Weights of a small GPT-style language model, trained from scratch on English Wikipedia: LayerNorm before each block, no biases in attention or MLP.
Each number is 500 + 40 x the weight over its row's rms, rounded and kept within 0 to 999. Layers, rows and columns count from 0. Numbers have three digits each. The size before them is the row's rms in percent of the matrix's.

# layer 5 MLP down, 128x512, rms 0.107, rows 0-99, columns 128-191
098:488483508427582507518479500470466525523534492488581567502476465499519554449539455585535425469481485509542487563534492509475520487523535478545556545478509476500445476591493480488565528476542401
095:509545508551606538549468468480455525506498471508509512508505559429562512527531548460454503533433457459478495568454496588471510525533483540570475557555438553602581537517501544481529585457522495
100:528482558579499515524546473480484505484413545466488580465565533510502454487454488509487498465585537511419497497515458456448555476398457511497432448514467613483514496467503589508538533476480486
101:491528527523502539506505486452598536447508451482519500532408485455517568483475490540540572567473468502500440478449526429457478433442485461462547473468493487565419508511473500492501532463506482
110:423485443496490552521597610536519510488462462548619533476515474485524528468560524497502547449529506439521462515462483485537451559576485554528505556430509521527522521547502460511521526516545543
097:448467552469523502512501508462514544493478528459473430490464441479559482487530525580485506551463444491538506446487467499447555547525488469484445530490446529602526472558469503457522490507434527
095:551477506498584422490511536498509491444499489488517483525517567401483446487516517538471573503521556463465476515455457482426514486507524492537505414440501520558455477510524440515485466530513460
097:498504506560469474497500467497567488523463457544519469419534505488607505545468574532560509476471559505554417450519514505465499470440531441517476471457563606514452558523481498528526547547519449
096:555465460572557488481547570460582514453483417448469475505527507521545551481475528497486492500513524549563508514505514491548538544497528584492507447554477523552465476480466542532553474501464479
105:512477532554503537513488470466489514525587510513532490454483472565475490527487467470536556548444437491464461466515514497520465505531443522506523494530552511514448571454479537396493550412452543
097:539430488500487457471467523487577427548441505487592525473439444513467551517544465514502464489469518574618500471494487419553509530483482487464488419519513407520395512474492460528485466510485452
097:524465497527548501480595465420484501429518558487501421478533434454440489445558493478520539445502513487453493475492516497505458461484491472497511473502489549531467531437509504467517510505484512
105:486519485467460522540399498540472541529492483463441512417468549425420505492506456529437553532539432500539533510483427461454466524506506545431561464519504403488579482441512447506491476536482528
095:429541499496400578533393468488455447433485520506531519499465456540536491458496445501501500452444473525492484530470481528482494477487512443543490538482499536418440511510463468524484491485478470
098:457468404466494542525576486516468550429552513433530558502555508495512544480469501479474459541529486488540418501490418498434532453415518526456536483491553462514554431481548529504549503431539532
097:507478461498465519481530528492418511480530540458470491430484516446564535497510444491472434479487474515513394521544545525572533547472513490481559505517488475466546454511429437554495482472530463
095:543564562520479447442530477452516556489554542440440548485606555513479491564490483495396462514491540472483508569583475490484464434524391476496551547447452463476441516507465522580511521451505591
100:483463448468477515535473522542524438543570541463476486525470462554461501539502490495495471532431579505502633517461503461477516472431463543449472502473511438522545510492506529501529458447496479
104:518402458545502495444501455458529592512527458482535477457468623465468459467501496476497443534451477500568493560515476486476446480467554456497614440523449506512471481467569489531459479498508560
090:500503492521490470508521531508472470482494491562473497514485447466542487551478419533532549490586569465543477437487546566491500448522481537471496483418495514548472559374540508515495546482493474
098:515512508497460517519397451489427475539479446439545508539499455496466521528444468574485561511517545511516530466476466485452513505456524542530524542468396508449448528483483451522537517407484413
103:423434507494537559451429530548486523512464517533447453496507458427471575519504545558520484510436558512440548543451505484612471481511492489509538466563543430448531528465573575505507470509553492
094:456458469425553539460440567501523462610514483470403462487477523467503524510510436495521509514413468480462501435506495508474515527504499501554470502500477503533512542562423479525560504482544501
098:592480527522509558530489432501523448595520573513461466520445486515473469531554481462570584516435462512593486572474528519463515505436421499538504563563483529480423559526558537516553554509492520
103:553517473457523531496533517504516562557542424465561478486454502527538476515498613483524452478407542531480439484534518480489540515513556513505479465493497465497503500477487528480420504499532457
092:490486523460560505499460457560478486477600483459434483464464527479511463515482496539457462444466572491443554563471554525473452502449518504518488472496540533520540535455489485504448478496489546
103:512503506488457491472489506497471485516489534560606555486507484468486431501545498430472567479538446529453498578550522483522491492499454480422540482442460464479479529490515517474519565496520582
104:496564515475442553521486522466557475479474523497500537461539542516490525504465501530542520492495514493535542489537493476539539596534542453491473516490565574485470507456445478508502510497485456
092:433437469597457475527579512522504495509467545427489530492449545548508480443518505506467478471554434444476438487480490536488498381484423489465543510528546460506468504442497514491587494450572521
100:510536463448533460517532532476486445480574479532559471509516498496450522508480537518458504514443463463462457526501390518526496536494486529449501452545503508495562471585462450538523558606444465
102:489447501472505472518563520501503532528503496480550555454509452496531439500540524498481390466536526490543496482563464485543490468468488487511514510505458488538458397547503506496536368530406459
101:418525507511524517530621546470475452554567512543510577510438461520476474466508509511509567469470532511445529558557520510552495489551511522570442521505475540406532498482443502532459487517481513
095:524492528538549456466575500569521421562563523501559517447441585539476500439459486506509474622430443527481479518602574563477553524477530496532557428577516498516515552536472500504510535521527424
099:526505442474462510541499469452465484419565451444526541450480472569513494437508488531486513470525573476475485514526477562486493507505514523473541466489534530492469540494442480451500558545609550
101:530464560506461460516470459469524456513424503488480505522515556526496573486441540473476478459595448507358508483469551533508548495482449554482435516507487350577547508487549524438568535514497471
092:497560541489462471530442462403505525506522588478538404467536459519476500521464533484541507480455484488551556455502519462508547458483560504493452557523421488513506549590509556472490570434499512
105:502526518441538415476446494537501476521486477451523531516529510469416601518513484493455469503472406537454482540367458521455427460589514478518451514437501456512541397513536497514473451442526452
153:446471440531531566609486540493522541561518546580464471474514456503486498518582490522533513473463475354552473537475479552489429522502457464530492542470470555520446543457479472548498502588472567
111:514505508482448509495548508478514403450553504510523534523495483512517558459427477466458549512480477503485491529526529537504498473498430477506490522463463540496453523536517573473545550511514530
107:434502449507460457504460483454571320513479495458455618559490476508492496504450534471522511502467516473467508518538491482482497531559543594529441494514499520480529550465504484560492520508536584
100:520563498475479534526508465550475476466456527508567508511461496501460459505508492467398456518486456444491467467490510491415505470563439499481496489475495423525503453512537479509469516481484478
102:542539556495464500482518444533504470552445518500468500497518567503474546536521464543492506459572513534415547545514529543502519517572451505578499496540529516527501457501534452521493549465536521
096:523506501555552525486516503568525435425546513532506485595505457470382577547483531492498473533539492543514499464461466483520494501475511471520487416461486540473544509491480462505504501521484446
099:542529538514475494482531531546480494450543523509509480481444485485490525511444503533505465534522471528491520513481534539482536526545532525559461487521470506508469489475490533523521602521467500
104:497485531528498459500455470441434476501468483485531540529461529622558509535522524515432438526510501531478491541474452454500480538506410515539452510504503432532519484534516496463474537510519522
102:522486442528532424496474529452507558510529424573505553566456486503507441473483553508461501459539433530546478479455573496424522521464550487528501538490538512476504538494530427547452470524489478
104:510513572505519461527566515496538561521548501437467486585473547515514526467487445493555411541507499485434504457508471520471506499521536434547453517565493564504567502481444502438474511507502496
098:509559510506483514513478493543480450520442560489499540443528394520462462502564541466490581550470487516460489484448499521440522506501469482489489446460546519543440500475502432537511457563531498
105:466494437492492493498407481456540456440494521460496514500556493499518471473463520492485470496544562443445601499430528441478479563541516515547445535494508563494414564503493462426479500523576470
101:515481499533522564517419562519396442491532509472537492467486445612459411513470559529452462499536507479546508523421524509492542457509531502528564480522454523489450498542542438547451508534482473
096:458424525498503520532493509485425480528450505603430468492497529544442551471527441571527521523527501508522508459489550521506492490452437538477438505509519459513580543488512503510540479437476478
103:527482514556539419487507485514526524526509464523504463562580516457510479477472540546476555520438491526460489515449467491491457483487470515525479480502548428447503471508497498557419516534479443
096:507458459524524517500462518543453495540542516526566540419498509514526478492532552438477445548514538526520464506403434516497435516515462514595493573512462543447501459503525511453466493540430513
102:453562505523462521528499546456494528404519494549544470576545604515471516448445547504527545505489537566538499511483519482507457525552560456516504487546498479520472483447468569531482554491476584
092:443527561513516501553518493512505487476469527578415492500544491529530524463537529489495550402517484499534495416491495502507523497474598435571501524498474486516499459440565562517490494481469396
097:478519540546478563532506452447543455500520574526501439535470473491447476526547540484545485436475536517557465500448481542473490534430521518527519500473496550508427510486501447469450470466534488
096:486525534510507530503590568458544606473527489596517390448517494483506491515554556489533518592497609538558461546491468494528519505495477486497470475526492578486448462488454499443434534582450530
113:508487498495421463497544436510477546498480516517500479533537431502525491485527456460523520503550456639440542447484543573531585461492550440506572475562496484466506470446525480533522440557506510
101:499494517479492463444426489568585519516435502491485467468461500501478444570478467569552491487583507538474512498566508479546494562470495564491458515432465551525476508451498535538416528488524491
095:480521503466565552458438515525489469494516515542505442492519460491536495563533432461511514522532459506547591528514482493529502480495533407436480530546512482501535508422537495489527469477489471
100:532531457468515489440505462559493496479496472500389551506533428500550493519531446484481494488539501549500534477500547510532501556544481519433507508431455483470546457516487538560521496490547547
092:453450493518517549466485502497451550510465501503481563476515481502451518481464468511608485412536507490503547426465513549493501407486462527530492523469527395535497480469482542466536477482555510
094:439513516527558459495535462458554587462516458480497511561529499475464560502495464480504532511545507572548489475496490542551541494503541463586543470502509535489411520485566501557450514532503462
095:506503586464566482493513505560425542463497489493494426560456515493465447522469587503530524525426481514510460463501463546524529471448417473463540485521578574492451461544484469501531519495493560
098:440520531579440487498490501507524508533537510458500576584462496540507486466449430512448467414514458496464512481543524557468445603531544473445528493505475470502500499529547439533525562423492494
108:555521474500544532432499478553525490463516524535507464547490539497521500469365422513457491454478554537503478480462449468512472589475442471530526513448519473520535492576524506499488403513465505
095:536507499495442480517504515498389527522478528461478464389405512491481473546488474504477514497549509473607532509500462478516543473468383587396477506543537533524536511504570495519507501453565429
098:495549451449449403495528494557495541506481527511515564563462480494478504473490554525522513509517488568517506556497550507514490437440550503542452520476537452420530454502422479501413453501475464
095:469480490455470518480521525467438489537516481495465472575561454476522445469514537535500529506479538523540471512451466485508478533496502523511507534513562470500468499515545498514557502483454496
097:523491523520476507485542558433444500472513508533462559485531466469499526512535587447526409447427515505530514540447477548563415541526486528498462525447428523518474489520431511509520487583415491
097:486465497563540477507549448464552465493490477507555530520439546514432565435467561456507498533469547478445552455448423453449479482527525455503547449429509487440564458441465472542503460519475465
101:446532520462446406489507524502506507491425416547468478509481514518532538509517469466500579493537502510555502435521486525477507461479481418482479495534427493497477457509497477449434452518469526
098:492502474468435493521465544474477472469513498438522566548427540471454432509492456491440420543547529447509490495563479452466478554562518488464538519518487499507498481504556573588536507467534556
104:498413516467483522505618452477539526529511487446496503562536527576518500448429479497514528521559526492457514467479377474454521482535506481455512461514457482540521512568465485489440485533511533
099:467495494501482455480540549500521454566487478469482495525514489530538535419501523452577462303533471441500464470573500508483458456472519507545526549467495522498462448447562533511524488463455490
087:570458508509481530518435431487538483469509567493511536485521515502567498538473540499450492547517492499549508496522491447583527448485602498551499498528496441504552495488404504425474501449560553
101:469434576451517528546590494462486533528465549519504466519509467551532461486584452545488500525548521476456473476434478532521522451503466549482559496520472517424604535563514470514575507490431569
096:467472541454517529511489457448569533469442515503539520475516550455579449486519500560476477520442529467447513449448506572539521507515454514496487503456505541545440507496440511506548464492561511
105:484601532455527489518565500470481533463422486488519457524527484476496565464529481520526473503505485515580533492514477510499499512520423431477563478505526498518595449493441429482518482555496456
096:510583411529440500471442499427535493478515509501571521483504453447498537470458521513463495543474546502452524458524524511494535552493444591446546498483484543503507486491481572448463506505418457
095:574525420467453505482490556527515465490513482502498472419459558517486486478525489476533432517571531429466513609417541492513472555535535528510502495514587490493542473484398401443531506483496469
101:462477555595441492540502491480485551467501556488469447556532556523499472461483489553481490440502498454452538475553501489534494528504447486416541505476545492542569579473408505567498554506524469
105:561519494446524476495529499606501498503501470462455538514506422491545469501503488471493561500475451450478509594537608495482522395490570535478530518517540557450543522455495471489491466460545538
105:547497504528542476513479498446528455473436490577531507543539536446525614554470535468526489513510531491496540488529541560556495519474515556483526536541437543436556517478493481473486423537494548
103:473508558447492581542489553519481533475541563487431540408561482445475462457453502450506584569557488434564477537521464487541457470504512429471491469447513460521564416526551566532520512519492465
100:489468522440462467509456462527487478444474512566490523464535473516505494497502501496487532541533446472462514565529531461520522510529474579460404455456498509490508506503479527486507508519522507
094:533502508463546491489454452435528514480465457533479449496565486525489492517504498504531456530485542524533481501526431542579499489448542492599498491502434555471552492533510484457427456505526539
095:475443477452483497467532437522546459527482387467481507522524412455447530488399525467488509571458518509560579498566526551630479467587483539466532528557535513475365463575519502505459469480548469
092:521560526499527487497470489519510478497449512524450521527499500476517497553525476489485532407538445517496515510472466489505511564479587531446482471463569459492506454531513501448496484509541471
095:511524512471456492488517431497399516557514458517481490421504511479488478529463545573547478435478452513491516487513462498472566453449472533589487483602454551511425509434458487486540563510521505
095:561462470581439493480507491512496479459445468519527502533527451485440440580542477490449455496586531496480466497520518444485428510568486505523479495455559539531518564460555420468488512498418514
103:543457523480497518455497496518482436534493508488508464493542452508498473469522486567547633518497458480506429471506508474566522439532504496541472526462515541466396513557503507531479412512540593
099:460474537495402461557549496505569493528478494497463558410535513523579466531504507502518485498540432531479544525500493458416558512472454493512447521533534450562445491482554489495443518537479563
096:406457516482475404484472554588542532524518473538453450492582581507481460604526502544411458522482486499617516491538497466562558549416459492494469400499521512514548485536564499511486532493505550
096:526548482574507549516511497599513501514487535494510509518463485548521510524503490535431487412456493516461473479461549476560484495490497432528418546561527471541536534499589499460538527484472499
098:514504511518488563477506459439462558501465512462414502532593556447449536513478529538545496474539471497455459518582486490492465560506513521493459540471523461496393519565487517499538530525535561
098:508548484536454521532518543444450537508498461502481584510506497548533456517545424468505439483495482521565510488510500442523436503556633507476512540458506495473473528526469480487461486480527485
094:539526454475538520524591487546505570512519510518442515562505482530552396532486451476537539470495463502503510505510505502506499481499454544461485452478437549462467496542540564535516463488523512
095:570488512474518477484506468552441565481427532521495466454515556480451497539485497471459417462537623494469473466490475509499464470488454467464474465494487496366483556501513523410499487517443513
092:543501532519484437510492510483517574501485481439493430492501502503516494540569621470550448558439507479536560553558535445511523522469493504442536450453484449476619544510494537458528463482484478